Weights of a small transformer language model: untied embeddings.
Each number is 500 + 25 x the weight over its row's rms, rounded and kept within 0 to 999. Layers, rows and columns count from 0. Numbers have three digits each. The size before them is the row's rms in percent of the matrix's.

# layer 9 MLP down (transposed), 768x192, rms 0.108, rows 451-499, columns 96-191
101:506468519484509502501495521509478493499484504490434470474508499496506489535460467511446531427519542508487479501472512470522470520548459551507518522520476491523504486521522459509497507495472521476483457483464503493473509506477535534530497482464514481524486474513485484485515498517540493452
097:505478467495495501467509502509449496533466485506506515502527535497507504468476524520482495569502503485497479520497506536529449499528511503544519511496522461469504504510489453473508518484498438504536474516495498506519514540549525469501571525518465497518464481512540513476527502539476505504
110:503503532522480508533516514492516472449462470482498562534515499528511509493501495472484545540495461494473529527500478486512468507492524468496493498504472506526499488483522490537506521511539490503478507512521506483493524465544491511513529539512527531509505499475509488453513503472448503511
097:507550480490452496505460482498497482509535509473505484487485480517519490470507484488509484438492481496452449501459488479525515481479490493510491499473520512511529511503512497486498503510458459488500536492526508496511514470459503519454504473540476487523496492501487506463490453525471502499
097:480501515481455502514549479501472503516513498512478535557461525478491480525458497505509439438551560474524518535520518494443515500458494501509501549492499509489501491521506501459496541507473516507472500476507513489532508510509497527532497494511495496477465500503491502496507513491484485510
097:509498487532531519522491518513526486531515466490480504516528506568482508465512549479474507525498480500505502475546488499498529528493489514488460475518528502480486499529449520517488514502484505499528450526526500466491522500459474531527509517487479497526484463503488508488486490488540497489
102:498495501528498527461510471500520513451495498465498487481532467559523545505500529536501473545518497518537516519522510538510456431529529487484471513513456477521493473496487448493485481509519483499491522488527517497475497500472472548526485490501492546527511457464507486509488490495499486490
106:482508532496474483479502497490487495511495496458516502532527509467477490502523479493489443483508507460500505489533467514517490511512512497531507497513510492509498508501538516496522455483536498477508468535493493540474476485561497540490525508525470503529496494482491482485478486492530535536
103:434465483489495517481459481498499533535528465512460493481492530519548484492508525506525505470508482450513503506494484491458486524487562474517535508520495509519534534509530530488494490547515525517506481496508485498501545482514518531561553513488485513568485565518482478484493481518490489472
093:507489497526488485471510499482543482528464507471494479446502519513507491500485435495472498583475545483495510533506499481478520519470553520491453500514472508525486542491486497517523537537515487514453495464466497492481470533518524516508534536500497488471464499504483490507509493496534504503
098:513477512528500476456509488492507537522574503422520518524527493489500500505507486505538511533507509484527515510509494480524504477488515474466524504518500540517451481529503506492505521537545488493526496463466462442496464500496493506480499522490465453519511520544537478487554465543500499503
097:490460478462527494472560493494492466527509500483509461517481496494496542539472538477519444601495548503520526495454506478519525522522531499493499511523483496550524533497527476494429510469529531531468503493516481500482494483476497497503454529460520518478465503485519521498491519476500521523
097:486513501530510531454473484491520501493537512495499484503497504472497527471481452459448505473514491483483491536468468488515488529516519470499533501494512467508469511482530483482474529531514490503515517506539486480540485486503526541519505493524459533514535542470468504437504520522526470478
102:484458525517515455503519517494523484472550514523530512494514528483492473515522535453481512564428516528516484488524508511525499473471501502507530559477481520475499489526489514474522537521487499513471470515460479511518492446483469470508508524458512498496498474481526489513520537484519518521
103:542469482496511534498510466484478504499499473463476489494501495529532502479553449511513458546470530498513498550482524486507491476498451476457506497477503485536495507440497536510489535480448473485494491512526525515537502535501580494502468495503515486475492509529491485547503499472514521464
098:494521464567485543516468464493491508526483550531525519549510514452481507498425493520486527492545495440493496507537547490492520506473491501478485529493471490490510466482499519505521526479529518491524520494503475453540473507480487481478520514517497506508533518515465482509518478511532532545
095:466510492474485500506488440505515485524494524502474512517499487505512508528521521489508487461481481469559507504499542463493510497523479462524491486523485495506500477460500561535488464484538519502481548502488477524505474464478491539528464480503512498502483518479515510447482468528478500508
099:528491526483502524439495459495505513498483500518504474547511510504469468493508557511496476480551513469519513513494531533480518524516492486543524507521457539568445537489487483535496505498524507515489523511499541524489502491476502512461466493539500493530495504474510496524472474504514487491
090:499502519496481482514504497507504497509492510509534493507514540475539484463538518482457485395564471506499476448450507495469445519492497480492482495499490514493493557493500473511495497473500507537524498513502485526502488467485519513521488556509477519490512520490474508503507504499514500536
099:528484503487525526483437519478492473559522511451483488515509495486506473493516429447539491550505497559503493514499459497496478465516488499475554494525540472526549495482496526512524482482521460477483468493499493508502493538494486490516531509515490512490498499516485549495489459476496466585
103:482508471510551499468505512478475434552502465523480472492516466519502525493529469538471439542497480482522520544487499500499519495485505487466454558506476528499473464494517479499519508501498487502523521493499493507514490463506488530512472521520474484512527534487516462513469472480503474460
109:506514486511483496490503553517502491475482492539479527471471523491494478540468488464496499549499509511502463493514485454478524505518545467500523499538528524513498487485532460556524487529473478535527458514514486527493520512467512545504520483480558514481543529472525472534542486485531498521
102:503500506504532485515453496510486467506490503521471529495479527468532487489493493499516489481489516460503502478501534458509503499499512534476493550492512498453459504484504517561449532500510459475510520485487491536516526477523510483547497527529478535506493522533509483457524544441523492487
106:504507492484528536483505484502515530480529574505500490453527497498517501431508513489526513479462452518506468502483525571467469513482503515501450489485502485500485509477509472469506519515483477531460542500491528538526492505505481507486468547514479522473507527489463468508487536525516478516
104:499486483434491509531498469493543484487512464477496525532502530469519494468482471516500480495436508485534502464515508517485525520455484525482458492512498477497480476495476484491451494538503445453506513519467467513474479472480507494474500488522470528496480562542485523503442483522501529518
101:500470486513538536473522473491500483494480497477516504550492460568478500488505509501489466484528476509481517482427490478488540497497513473553469481510474465489479482542488514518485490504524500484473534481508473518481498524485502480528506523527478554533480509494463513474472498451507525534
107:477558526508519469439537483508475543496526482517527492496534485525505521511479480541521471564518471483490537526495504556473518490547481506466509503518520506485505539519520493502491469489529504457503502479493449517487480477514528496513506510486528481514511506482482509494511454481536502466
102:510542513494497500499507519482481509499518515488508492526489497518497485513468523516542502515563496539470496513513499507489502497504524507498534520530537492488493537494500485503477513503502514515537520493523539498485518432515509486504485482500546519457451503492523538537518495517557528503
100:490456478524480506521502459513531490487495556490487429466485489517530473498530486498457497467494502518539514508482515498493466483508519469500479501558494529494489524492481514534480515518480501450506535489552502507508486502525517475468453484524464525490506474488508487469494483528459563495
097:517489502508499534477490482484535463525517529514477533489492497535531523481486484489537513526485483501487433488522455526508515504487495508509445504479488483425507528548489503501495491527470484547530479518485538486487484523469507500524484538491490556543436491537470487535466489513474504534
096:485513461491531482513554469494520514494507494509502506519500474502489461463463497526523550516516491498468510469540495494482547514508517453561480493534502498475515527508454524501503520502466487474472455493481483464487491513498512491513533508483497503477512461499517491482485517511503508502
103:448476509492473468467486483465498449523518518516515512496512497500480494475521460496505483529491525492477502489513455503515497487493508542545453495512460506545497527487462503508499494484474482497502514479489500537453503546477531496505510480515508510509493504467492490552472517468496480493
101:531483524502499484520535456536486453495474519470493491479503469485462512523534527455481509519475546503510490528523483525506503506485488438530482488487511498521500475488503532470472493474477499505504505466466524486514500498515477490498472498478495503540541518485518484505488518481504478531
105:473514529497491524473488464501510505520479490516522505537467493465478503493506501439511504533504532468426533517470480494535497485466495476492514485516490521545518481507517497487447528504491451538478535498503552457504488526525489536485531513512465514481495498518527532529537465513486482502
091:451518462516469488551496545511526555489562527491505508489492470454471518485509502497521489514507481455565523463481515477510518483483495493532515533515530478505462463541497494523486502471537485475479507519490491524481475496511481492480480507497543506522471517487511481467453524482521491438
097:532525472493547475458503543547484452506502507464543497497488456535523490515501490501547528406511500528477508465493535531546452517502478526472526457481481498490493517469489515518468507519502486528507508501480501487496475448538531458519482464520505447523518509525485507506515503450466470506
100:494484498489506486465451526488487525497510468561490441522525473468511477513521534505466462497509493486537508484483484499503434485527512539452483482506532493474509516524535476469515511511483537523510460487481522498511517498532465465504490522468540506537470471523531490491479508534514482483
102:490479514485505504506480499486510521491516513548469455474504511534506495493505558529449524515515514484515497526527462520514484485487492560500510478477451468524514527506523524515532502483504516487503488497440485480442500505501508479490520469490504461504465498492503463482542517528493518463
101:507522516469468530485496517468495503534518497513517440505472477479451506477493518508516509574507468498465493513450489520451485500494515468519481461497509529499525455517506531532465499494507534502508500475483460481460512525503516496498450485428489497494459509485479508521491455496468481500
094:465458490477464492477483528495464504473495505479500494562476529481475501488492490528529507484520534528504551472465525511518503486516493538492496536484531493533514463514490478529482534502461483485507495523525503476467437515516477453436469516450537543472491514486493494537488503480492510490
097:515454504485510470515493547506509528520506492481506475505519494487476470495476495482501502563511507500501521497463495536493492488472514511495489499518487520511499444494530541515555491519535532516479500535486515456500521508491502484479522513456500531500503463478512500518474465484535475529
104:500543514476506534513537465492448522459483471495530478472477460514496492479485548480474459519455497474507501521491491560490463475496489483517489521508482497474490468569519482501497517541519510440512467434502498488501482477498504480489522511524507446479516517480525540474478478464529463486
101:504471471477505508499484483496502515503523505446457488486465509570477468499493478477502502511467513514455532503518520478496502489508451479513539437499515530502500546503500504520514477444558487526506489482480500513527548524510465493552511487480453529451502468513491501549509485494465511474
094:459531519499548490511520483481504559491526461507532499510494511529512539503519505501492506558533504474525517522499482508534507473493570454473511540514497497459471498507498513470504502471531515468530490484520507469503529511446476505487508517483487486525487488492487522481525485497502485494
102:481436500498507498465495501526475551506482519573494512463498529526491478499473499478494506479525509476490470469525490486513474523459573518497519509509497503544501511552513522500506506503519476508509518531493527487491491451458548459495490509498485517469477479533533481500511552518476499521
098:470469540464549505497458492503524486513464487538565511471499486523488454511480492507497520518471485494528526500515521499492516495474489548508500501485497510534461497472491488504475495487482476493481529472486513496486529507455545490508479504541490445510488520516499502514532483554497508500
098:507477502446510491479503483486509464461534454483526544553472473476527524509512480460564512466554490490496530508528494507526520530474476529476519517522496504479532485500483483519517499452531484489478506496510493542485476526537505463500523464469516496514497530485533501426518482483513494510
100:493485478451454501520502480514508482500480474523500498498521478521498508494507473535462500444562507480485487534464479493499475474487490469524569459499467528457530513523500452489494475504478485501479469496502532499483492495522509502533529482492484464503485518483482478467517483479513522508
105:547498530550494485508477502511521458517527493509490478529535509539499485524477514518534476495542549488503455470509522540465533512469514493552493567531530528505480516534481540518508521512534475523468576487529501461561518480491495457481475491488543561503491487489444470487495458490518514498
# layer 9 MLP gate, 768x192, rms 0.138, rows 452-499, columns 96-191
092:506491523530521518501486520485513523503523535484486526547466498483514522505526475479528493488519515481492498511515520481477491518492482486487533447485450493485518455477483511492531503495496515504445481524525488453512509471503483564534504455542482486473499532491468485468534465484511543506
107:493504490510495492476484480498449510483524523489445507509527502455487521497495522507494551510505444530463492486535561483517509535493463527544481520533513499481507495542479521573479503474520484508511496556488448499539496531524495495544507495499492505466442481482505483519518507514511524498
095:512533486500517455526483455561462518513520505490515483507503521481536480512529519465492477493487511560537478488449473511521505495424505479486496501506504451481525522495476508457491480502466558502506479517497477527518503524498507490467503503510507491509492479522523521497510473525489488529
108:505500503515536481515532512471511519563517522508488487458485525528498461486536529538506539510504482502533503478506537499501512495497447498496434483457484497490512536493521464501569498477490521526526525486515528473521461486495511536473521519522519472546472484484500502440521498497513467551
098:471497550470488516471497489500540533523518504510495512472474465469521508464480487499508470494532499487501471489475515489483480520477476518459497486511443516467479480509504525512500489510477525492520526506517504476484492488502476496491532495502526488528456506548497494465502509502498538463
102:536493520488482488541509509481507515474483528509514478546497447511480495515492493499473475520528505497482549523557515498486490505539482481483491508506496480501528509473560515507509517494546520526518499513477536490476532531509498520505522483524525505460539504499471503492559458522534499493
103:533515541486563475485482507486578520554530503458501515471496477479480495508502538520524542476493534539521489512501515513526483485498498480495486523494468501440511498486505530487478523496557553527495522518555479534534522520507506518547474513493500499501512528525448509488506463464536507487
106:497533493494495502515527523502472510504474478503507478462487499549517502512526511469539521516464477525510464515492438527515484490525513504489564506520453458474524533472524445514511558511518531533488496504512499460494526521517464503498532481513483482518530472502485572470545457511498463501
081:542468518506501495506462461482540526549524490500476486506533535494518515527495483482498503448506516492482529504489489483505518496523483562504490503528515492516501460525457524561480518510516528534517469526479459533510469535493477476555487515525493490488509524489511512508514504501489484537
097:526484526483475490504472451512487520516481510523484439498512503492513523534529483474495495535462538459500504427508475540514500450499503482498495506505526484502493493490422490469530532502499531500501487535521496486470542539522504474501498525533501528525514525531473473514490490531516544554
084:470499466519511493479472487464505477486482497498514532512488486520534553490454488471505490581466499524487471518510524488463524514453478490475473522509506519491487483515536510465444492497510489549485552474513525512513469499526528436516514512446541514479500520519450523526501509528490480517
102:496451500527498507498523480526462489522502533499474498538494517474521498495491480465496506500480467541510541452472482502504449478440519485481510494527479528462533492497485507521523475450531491503537487523492510508495518464497500467493473529490508477508452491486507508500457477517537464520
102:483502476524506563495467470493523506497492499466496484472509526481498485491486481486491490492531511524510481506518481497509521498494538465535468531499475478499519483489451494549518589527523540514527526498519556497481483495466525497493504494526517467520466483477491523498471542501485449514
106:528539461502465443463490528515502439531514483479463480505501512485494466498522524526480478531496487506495486452498480552491513484494503486558531501468486507489508488505513476471516491569519540510509498527472463543502478493512488473468499487496516494528538496476484528448528531541538492550
102:499540529513514497510537479578516505529480481506498501509516531457458551513543551480500497459474483491514490526562507505514526512492471460462488497546502507537491477540486517496504502505516525529485509478470482451537487481503498482475527518543476457532504497522490505531495507533523505533
090:484477486461485512466453483455504488517544495494490479491511529493502511489571530500506524455533512562460483514502505467485474491426568504489467497493503540485506505540532484496491512487494519520473503488527503539525520455492518546511472485489489507512546540496519488493500521502479513519
104:526501536482473487517495507502539512506532470531473480489455488521508485519500520520451517499481544512500488495519514511481484527472476460541537517526507525521492519540452491509485504542514504508506494540507516527511486488477523505499482491478522473560529484477499543482507510514516498514
095:500548506480496504540486476496549508527500455475472470474519491482492503453514476479478555478539452496443469489496480462509550508495483493501507451524500521481493467522493508496479530517520506512518513499527507528515469488508506484509491484541465519472472496506476483490500514542529492520
097:475460506506476492477503500556499510521522450490504564488528520505461482471562500483517520467502486510511514506489481521489539489519501523441512523469517495475508483473507536488467489487470528481556509511557523447515478553472511501487520485534500487487519493515494480509509539497515504437
096:509467504461469496489507552497503553479508503452512509496499516502482496535472536492502500525489496496525524537519487507528489525531485488463503535490472489454524505478487506497504453487500523488497451474495507498486476476516535491498500457550530492518482495458507534495454532482499484434
100:472532513469508443446503472515486493495522429521526519520509472481496491490518500502478496542515488494507486495519519491493516461510513481490486514503529525544508512533424514533536489483509493511544501478493595535486545534461500504560516496539513473491511432514500484453515487487522523510
101:461469492507542503528505522491457523495522503531508524483472468503485485480487517480475449470497509466461507507466489514529503503539542491462449479502482451486510541552517555501513529520509471474483493523502525474509568521475460514497518507474470497518452511478506493487507504525494485512
103:482495558495495516491483463539467543515517506455504554489504544498472513526468523509482552524504523472532497496464520476521513487511516511495526523489513507497493452432540545464510462508483534458514500491479540481487508501486481527494478502518475499486499527465471537463524491545529523466
099:496545536485526498476523490550529486477508504495537500449487502475459482520516476521466531480517531522526539504503518508540513515468482498513455484534496507480509473472492490530513506443454499479475529522490473521520461522498517495420519516503542515486527473474508504524486478465495520509
095:494547502475517547497510504512502526478491526480521520533498541478484454538468527476545481521514475463462531492482526514551507459506495533539464501496537491516527488474480499474537487467483518502504514492513501492531515471492497507528559492516511512527530493495516478516518525540549480518
092:486498522512458557490514455502482494501521531564521489507493482488481495530505508514510462531475539474465479519478501497518520450520537530506492483487526517478566501496493506489533470521421525505549505525493456477489488509536495454507510541498507492479515504457512557487527497524457555488
104:483508519512478483520477473524520450520518531502483502481488526458487490502525496512500502470485515484452501483526521477546503543456458517492514514478483489478548517496517520517503534505507448501525498527496520500460545535457485502478499479511481497493449495462478498501512531486493477501
100:552482495498496533492517502468485517474532491513472492471475471540530518491524460476512470487505478522547463486496501493486472480506456471467504483524455479483479477549486463501502481488484531501486504510496466525461463508494485518487487531494514522512515518513494471458489537501481509488
099:543459500505481472524496472535540503524472493494494544515478536497509473510468517488490526489450456479514477512537512473477501487493521528487521460510539528493492451473499487442511456490546443521443491483451503502511490470484513530486497482534493465512501499513490538484524545531519551489
095:526526503525485456496518489504518470544488468526551481532533456506496519512534503510464522452480512531499470497476516502498525579500475528495488466473541512465458495506523497474508467491555494503521468504498509458506494499497541489519471473529511488478543505545464518490451476482521524511
105:482487574469503508472466531502520514458517466508475448524458517482513464504480500466478478513539486477486471528465488452498522514496519480493507453468522476489489510527492500506517437453504527501512459523473514512479515489509550518525517497492503520448515466513488468489543537480477495531
105:542507487494509505525476484495519479497504513541510509461490562481512477570496503495462502487492509505509466481517506454548512535514481520519483478504540516515475486554492573452499520513501485506536504495461484549487527489492490529541510485515510514547517488438499508499507515489497534438
106:488529492454517488543499491498491492507517485469505462469492488523477479524541489514481463509477476458476451502527517506499523472512480453461464542453513508488488516490481511511520527462499508466503469554505476533524490491520473431497455457495540490480536505489489510494518479533510530478
092:507490488436528488562544520482442513520522483518501465540489453538493501514519505517499534494533489501554494477502532510484512516496497498509494534454502503515496505523509517498503481512561525469522511521509478451493491506527513515480473498501479510522498515542504496499480501491526493481
096:467496549530493482504475500515478544532515483535528551538491492517518533500520498484511525503465488473461507483477498486476494458510466481519483540542515520542474497498499493480508480506521505522532464497529501488523506480487459497509506504489501503464530489499455518532517518541501531475
100:474500524501536526505464502430441481511455487494473501453506486548509524551492491509475515482525490515484494473480475543525494474514561473492473501502508511464521480503512511490575485481488508472476519509512479486492477488531507519466533539534514487531502512455502488525516466503525483470
105:482488541535494479538522461506504480523491510513519523482570505490511534444468516477470493503509515498480497513525528555476525535497474494477492514487461484497484465491505540521548506508539522502475508478518482482528493452462483427508514486486465500467506485469487521465484519483527468514
105:477502514491462520523516515559510562477497488518467498490490449491508497522564486520503524498502493502489505468516502494533521521503554495450457536493513490525501457512482459540499448519491483500495487523514479524442524495495525462509509512506462509481463511513498483539513466506509491493
091:535489510489487516512511507473491513501457482490478477548451535451461490479558541519484557480478533434510537509511540548491497505480467467497522551508519501479503516540568500487494515540511462524504530493524469505482518501550502490497486471521500466550472473516505494487501496504490540469
097:502530501541491499475482491521548497484496498473494524484444465492493480523492501491484499529473464568540555516545469492528505515483525559514495526515508472481504452506439460523497500509515515509479511500461461524526500538465540512461438513524492501496488514523536512478447480486476492485
102:473536493521479493519461557473520435523483543498484435469533527479538513515484503487470492524481523516528534475523464495503504504492494519496474468494468508480493486510483524485515497514498475488532500527494529439545473512474538537464517464480494477529475466503499533493491472473513517527
102:530484537493507530494520554515483496507501498523462498529505522440522481519507496524490538448477509530539495529474521484515516486456498532493482480483511468495531494508505510483517500533532509473484491481544484519540475509530454519485527528520525521516559539518543475514516483470472532504
100:490473495480465548454511483520509474544472461522493511485498468487486468481543484451491461510434482468515512478491495485492522519544487544534460455478499477488522494557462525534513544516477487477468509468517518533502475490520491510522482502462475494483443512500498470506481514548511515504
102:446543481519564505521469499524495495457513495493512519481475509499495514486515485525437503480481518502496517503479504514485446485499474471486530456484474495507510507471504501498479493491500479510506506495512493469477481508488423507501462471516524517544509495487535519482538523518522501482
111:441486489504463458474540502478453499499516512484476489486486537551523497479499496462502496518460498536469447514525505485486507532481474460526521536500473508507527492451521492483463511520480548437496527496538520449465465486505502536500508506501484497508541502474485471484492515490507500484
098:499488529535489490474515523483500521471508506514490530519484532470482491503505469489519450453504492457477501531492475532497520482504537508524490517516471509460482519500528488531535488477505487532504513543544527502502532522468532487528533463523475468515469508517499526504530482499501513451
098:480509506490542511534526510531506501515522495491508470505460499470475511543510492491469481510501471534445512513501502493500484511503510515477499507503522541501473528507493496519544510529512521488477537506527500493480534511485540514483530472487519464509470499481480509482496497511516488504
099:517514493504519488508481499471531516480542488495522470522509506528549521517525531524476501493525517484469441513473536494524515537504499484469474470472488489500490496511514508493500486546516530521500489500526534485465519510461496483570532521472454461514508503518447492518477524490501453507
# layer 9 MLP up, 768x192, rms 0.142, rows 452-499, columns 96-191
095:503507514519480507500491521520453517533484541510505519502480507512496493551514523512509542497523540513547486537502483484511516489505471501484526463517503538496516530539535510465503523507502458572480531483500482487523471495528517468481522514468530485470522501530511497514470517521519461478
108:549539511480466487517492519489497515469518484464514498499537527448491507478500494510479490472489557480497516518534510512501456496462539527471520493530473530487481519526474512512489492518509487513558486491507520546493504507509473510482527554532509499520481497487534535502499529512447454544
103:439461525482486516498486495491482519493519486469527467544511493489477485479506505506486494487470501494470478484496484476516484446468479458516500508523501520509540511545463487524522450492502497510498582492512498505475518480479497522498518507511501539528439500502530461533553518532537477532
105:507485498548493509478534509465505499549453457531489510501527472511504528520515531529521523533512466455491481484493512557487515518439502505476467510457484520488495491491499525512528507514518529501500515488533479454457501498466487493523521511511508498506529493476475533477536530491481507533
097:523493476467436497499480471453506525507513473501547541529473517570507511534534483496487507514509505510489503487552467463549516542489515504498503476517524508510470540481474486490513542510536516501494523470476522470489478513568479496556531563481478493485510495476496500503513501514499538525
099:502497485576487486487531468485525507493504475533468464498504485501505535543464535483523516466499511450480495492465466526491495489480491485467518473517518511518468485494511520517511503451486467540500486499531484484481489493524477494480487522521492490499437494530510517502472502539460545495
109:500494508490437516529522486492498496521509518498532538550508499485476453569481491484489526544492533542522499520459477578477518510507527517524532492516493515488517489514516540502501480513495517522509526504519523507531501517544467517541561495512501461489487529495509467470489525454486510483
103:501521475479521504522450504520500503497467511490442542465454507510449546520527518525487526488512501496483521495452471494504524461549500493469479537492485459473501518531506482499468530531478506525475472473550518526483518465462500480502506503499508495480534500510474522504496476502499496503
089:486461502458528519528517468495459543460466506513508458493515486518516482465511488492517504531517532499486472510481493460522503514537554522532556483492496560482465516462480508488478531513503460517527450485455487546534458491455477487482488479509518488439490507506494509479490497517490528542
097:550493485526462519479526517483462516516463497497533503499539555523424513522533514478534487518511521467524514543490512490526518518537529508495487505456469527499519479514511536493513511492505496459542480465525469454523466510491463468483496471486489485501509493488518502485482507483464464539
094:477469520509480484453477467517519472479522467522516511485478503522492516477504535527528549556492496474515476541496473512502495495474464496519471503489477454515484478488530513500545515547488459491512506487469493488522525538520487496468518527496440518497503529536493504523521493514535498496
099:526531525492496509520525483562500475484445503495500555486505500543524479461493516528534505457501473517507509506460519506485485545475524522530472490513499468460503527485549488510519506503486519508504476500497575533492518489510492491515483488474479481513511533453521476523476479510480518445
102:492484508516566499490526522498500523466514473465511507484493569508500509446494507524445521519466518484497551528501498452520496448473482480497547470487509510553478459514516519520506542516531511524502515478493451542464486491493510475508491470521527527452471501486493483467466515494525489513
101:476505504502529473491515480514517511469467536532511539516504462507478544543500535451535471492513501478501484492508525472486458464468518505516486502536488480465477505532494528499504480495488555488522489474463440479514467498504485507526520536495500505537510505463514481503458501542471470536
102:521500505517538489516484476472458471490461530493471486486486472519491488529510533508526505440530481477487500472530546465475499507478554508500550480512542496478484482505533515486516512475537522547487515517480489521534508499547499487496478522473442495527509476487517492492437479512533505537
095:490508494522506534482538524533529505503525504465495524541474564477506536498474485518495482541494486474487515523507481489517473534493493531506503491504508490528500463482556520529537508546497520524480477480499462488461469525503480497501470489527520510529487523452521494503534516520503463507
096:530504516479542473512472479476492430470493474489465488483529492501509525525474472498539551475527455495504464467528474512495484498498501493524520492505463475503486495439489527479475503496490463490489467535498507479455524469515535444461525495504519516444538500507538525527516514496489505493
103:523552499480508507548487549504519492531512497459469523494486458505541521475478492506443494509488424467510465476522486488451514481498519457473461504493499515534490512462526504535482556499493454492558492497523523532500525504533508505518523512539487487516499526492509525505502504525526524480
096:510497488524447515518534526476527503523544521538520457502450496537489494547491486488515496498532511497491520457472510502507503482469531503490460512458491483538522507501454486485473520490500484487500473485537503462470503503540475491479498558518512488462507529517536485524478480499452449538
101:497452479508515483490486517497537512538501488506498492494485581516484537505507531519536507522516508488500468473513501525515502542499536457494501455466491524470500517461526529531505518451527467539499459519519479511511504465481511516530521530510519529545525471493529467499460570472507499533
108:528509464509480519494507560551502488461480493516473520523507502479501451492513518472503490508513498512521508531471520454494541489463559532536483492543525500441466483496490489504483508498486494471548467506499468525503484474472526488513506564526524511491477516511482482485491495464515498523
103:479524522433531497490517519487487488504490531478502489509499493512458555506525477535476512512524485481540503511451528505510491488489510475464433506501514479481543482508479478542470510519520521505524503475519515513490484525495496467501487502503482451521479491507516438474519497465452478443
102:451526459489525523529510509502486467484454535500515508511523446507532485537470501506515472525494511478501489528493479478520517540508500532494526506511486513528506470510531455533523478454509468552516483493494481455501525470485512490483492485548502471519502497520468505504495506495543491523
100:490514544521480511456463483521531514484508458510465496476437490492499480518474520554526509568508494533485494503525454494445508487533524535505505499471499498491520486510546474534474530507506468498528501457518486478466478512520485544501478489499516492472527517462477528522488477502464480482
099:510508480491514541509474548519449482520519546500560505484478449474524477533521502481519485480472526527505478512476509460491495525524550498499470459515516485473494509502497470484474523483502503478479560493515449512503537534489504570451529509473471518497514450494551477517512482476478471485
107:504507531507503510510518465469474489481476546552528508452506492505510531523464477498503447512496460483487515515463519531459535471451498511477509510524454480481525478500489500491533470487492474509545523493508459503491522525486514484495556502503485519506453545480535555507535476493523521480
114:530509493482503499516526494521526506500509483473486508476531467525453478487438517515494544501482457474505492487516499511493508501496530498496500515486511503531510513542492469450519492461476530508483469491480536495486471482458501498486493523554527503476502483499488520485468483535512540486
101:508498499511512524530486489492510496482470497538544536522555463529496513530510533529495490487482493510505544477492496554505467511490483471530470485469523533492531506504494476474536548485508535534498527513455492468535527496531481489518467523497509513500475509432512474458507456547515519521
095:504461477476467486491437495560524494469504517490519485452490500465549495472487489467496493547520506516470532485506511508516482551509519487496515518458515494528489466486503512512516554478505535499507494539524541484506477531494518514510543486503507541488490473482489479521500489503532501487
093:519475505478474467522484526538516506483505500488483488492516481528522453490504517497492511551538504515490468436477488480519491466518432544511536493499501475486490491529526514470493459486457493509489540515509509504528477463552479541511542470526478492483496496538495527497472546484481444481
097:530500495493449549487509515528500524509522465521466481473516491478509534465466536566512508468473451500478474501525475516482515508514542481479503479481496498537446501560493470490517504531506504518503508505477516439506489490514490484490472472537461514531511516533489510530460532499472499500
102:507509537519506500517515521524527536497537471548473460508522485476479528484513501507543528507489480481509518553506554554474504465513515460500504562468499497483529488464525496508475479475495491496513486546492488480508493497518531486500504502463557484481512511488488540484476472494481496471
104:479471510524516497489481500527493480525483514503556521466478494501528484501519529476494514511490500516552527493426541445491484465511462490500493494539481517504487476497503480482506511510523452499484493506495489541489483521470516514496536543496521484545468447535528518508464499469548474496
088:496495542479538527509471450519513496527500521511418492457541502531508499513513468488509496541495531494484516527555502503474501527485502474450530516464475503492509495501539492448452511475437492525494453488483487504490472472521478561515531544533502473493505512463456511493511527536514518477
092:502505508503519554450541511519496462470485475489507511510464471538500505491520470503492478523503532493541487495526473508470506505470504528556541482495488501537532478520514497486549497479453488459495516503534470490472514453507485526495499489442516511505529510476494490497470487497493512497
100:486478509477502530502473486492475502524510515530477493504510512480476473466484476504480484506545496509492419506537508526532499509465510504531507488488479511498519470500503510530481497507503506520480505496468436490501508520486538507465520511485502518489473543524472500504556491516503483474
101:478500527502493499529430482531524515530517508465495502514515473484484518476481462532475528508473503450465486494493461476470494480507498492505505466505446496525486529477486517473492494502533518462521487529513494508503527485519537534491476455492451469520495502503473508458481524481513465525
104:504549537496524491561475497520504499527502499484494489483493495498493480479528496463502492503510489546505509521562497504522503507516432569509476506537505484520532481453544481457469469503521507506502494484444520487476494529499512525477473547516497498489519524518519484513512448458503507510
097:488488491487500489516491516474469487545488504512540480531537512504477532493458511477475499426507514480444534472489497495548542540508533481485530499480507482509512505493468460516479498497503494498464519523516506470548486504494513510522491476528507493442446504530482531466493471515469513502
097:469471511504500508538492502474498538507486502492532522475469479503472506494483486498540495482521549492487509518504469503480505499497537495500504502473464548490477484511526521521484470484523469479485492483498440510472527514527487489473508489546462499502434536505504505535501490495519498493
104:461440520526529489471486538471502488535521520483469479501459463517548513499499517517510502510501532454523474524525471530491506522559476533526485523482509503483488538485487549509488474511532508528486527511503498478475465485552496470492488489499488487510529528521469488485475543517537471471
103:505531519529498515534476494496443520524504545448472486497462461503479497480447445512500494494492475480492519487421507511459512513483470454526490462491499540498492481530505491487534525479521519485502517468503525482504466456510509457492487495493476521503510525509483464493516473469524502464
102:472517501481463499522485506475471502484557522462479475521471529502497547520537495538517540537505494536504541513532513519479522480489541476487548523504496498498487523461527488479487527474486479476523497472479508488478499468506524534516481502534481490508515503504496539503497500485498531503
101:520535520491458454464536530490524493518438535509505508535522497512533470519499512482487542514516501500497525501484494499518488496496451488458496506453514459519476526482484496460494519506506525498497544487487492461474511532513523545519534474514513460473537501468521487484512480521523493492
099:530560477495488455467476486484485492519456517487524496532526461476471508499490510544501445471497526496463491508488522475519503520496498459494489497514521467493483497512533475508471507497492542481478509530523503480506467509487511544453505518499507499515485521525473469465510459503473542490
098:524474483503543486512512475475530527502505528508477531523527488504494518513510506493532521522502475479486490484497464471481481500509474543500498536489444539523474493485471499458488570491475485525518523513499520506548443510483519476500478500483479505486544440468480487510473536484469523519
091:491506536495496525469541527451508462491514529481496535513444472463467507508495449527541519507477491483560532497500503501526522494527513525511504511500531523465502541514502486517528528446480549496497506479469486455507526480439512482516455485488534496527489482519508506458533488520557503501
099:459495464463493515495502487451526494510489493520493521538483438484482491482511484526485481497475485480523497476503511481523479486566500486503502488472472468493496488467527404480523515500496481486459477524507485507526504522437467476540517546499510517455465498504503519501514523518519491506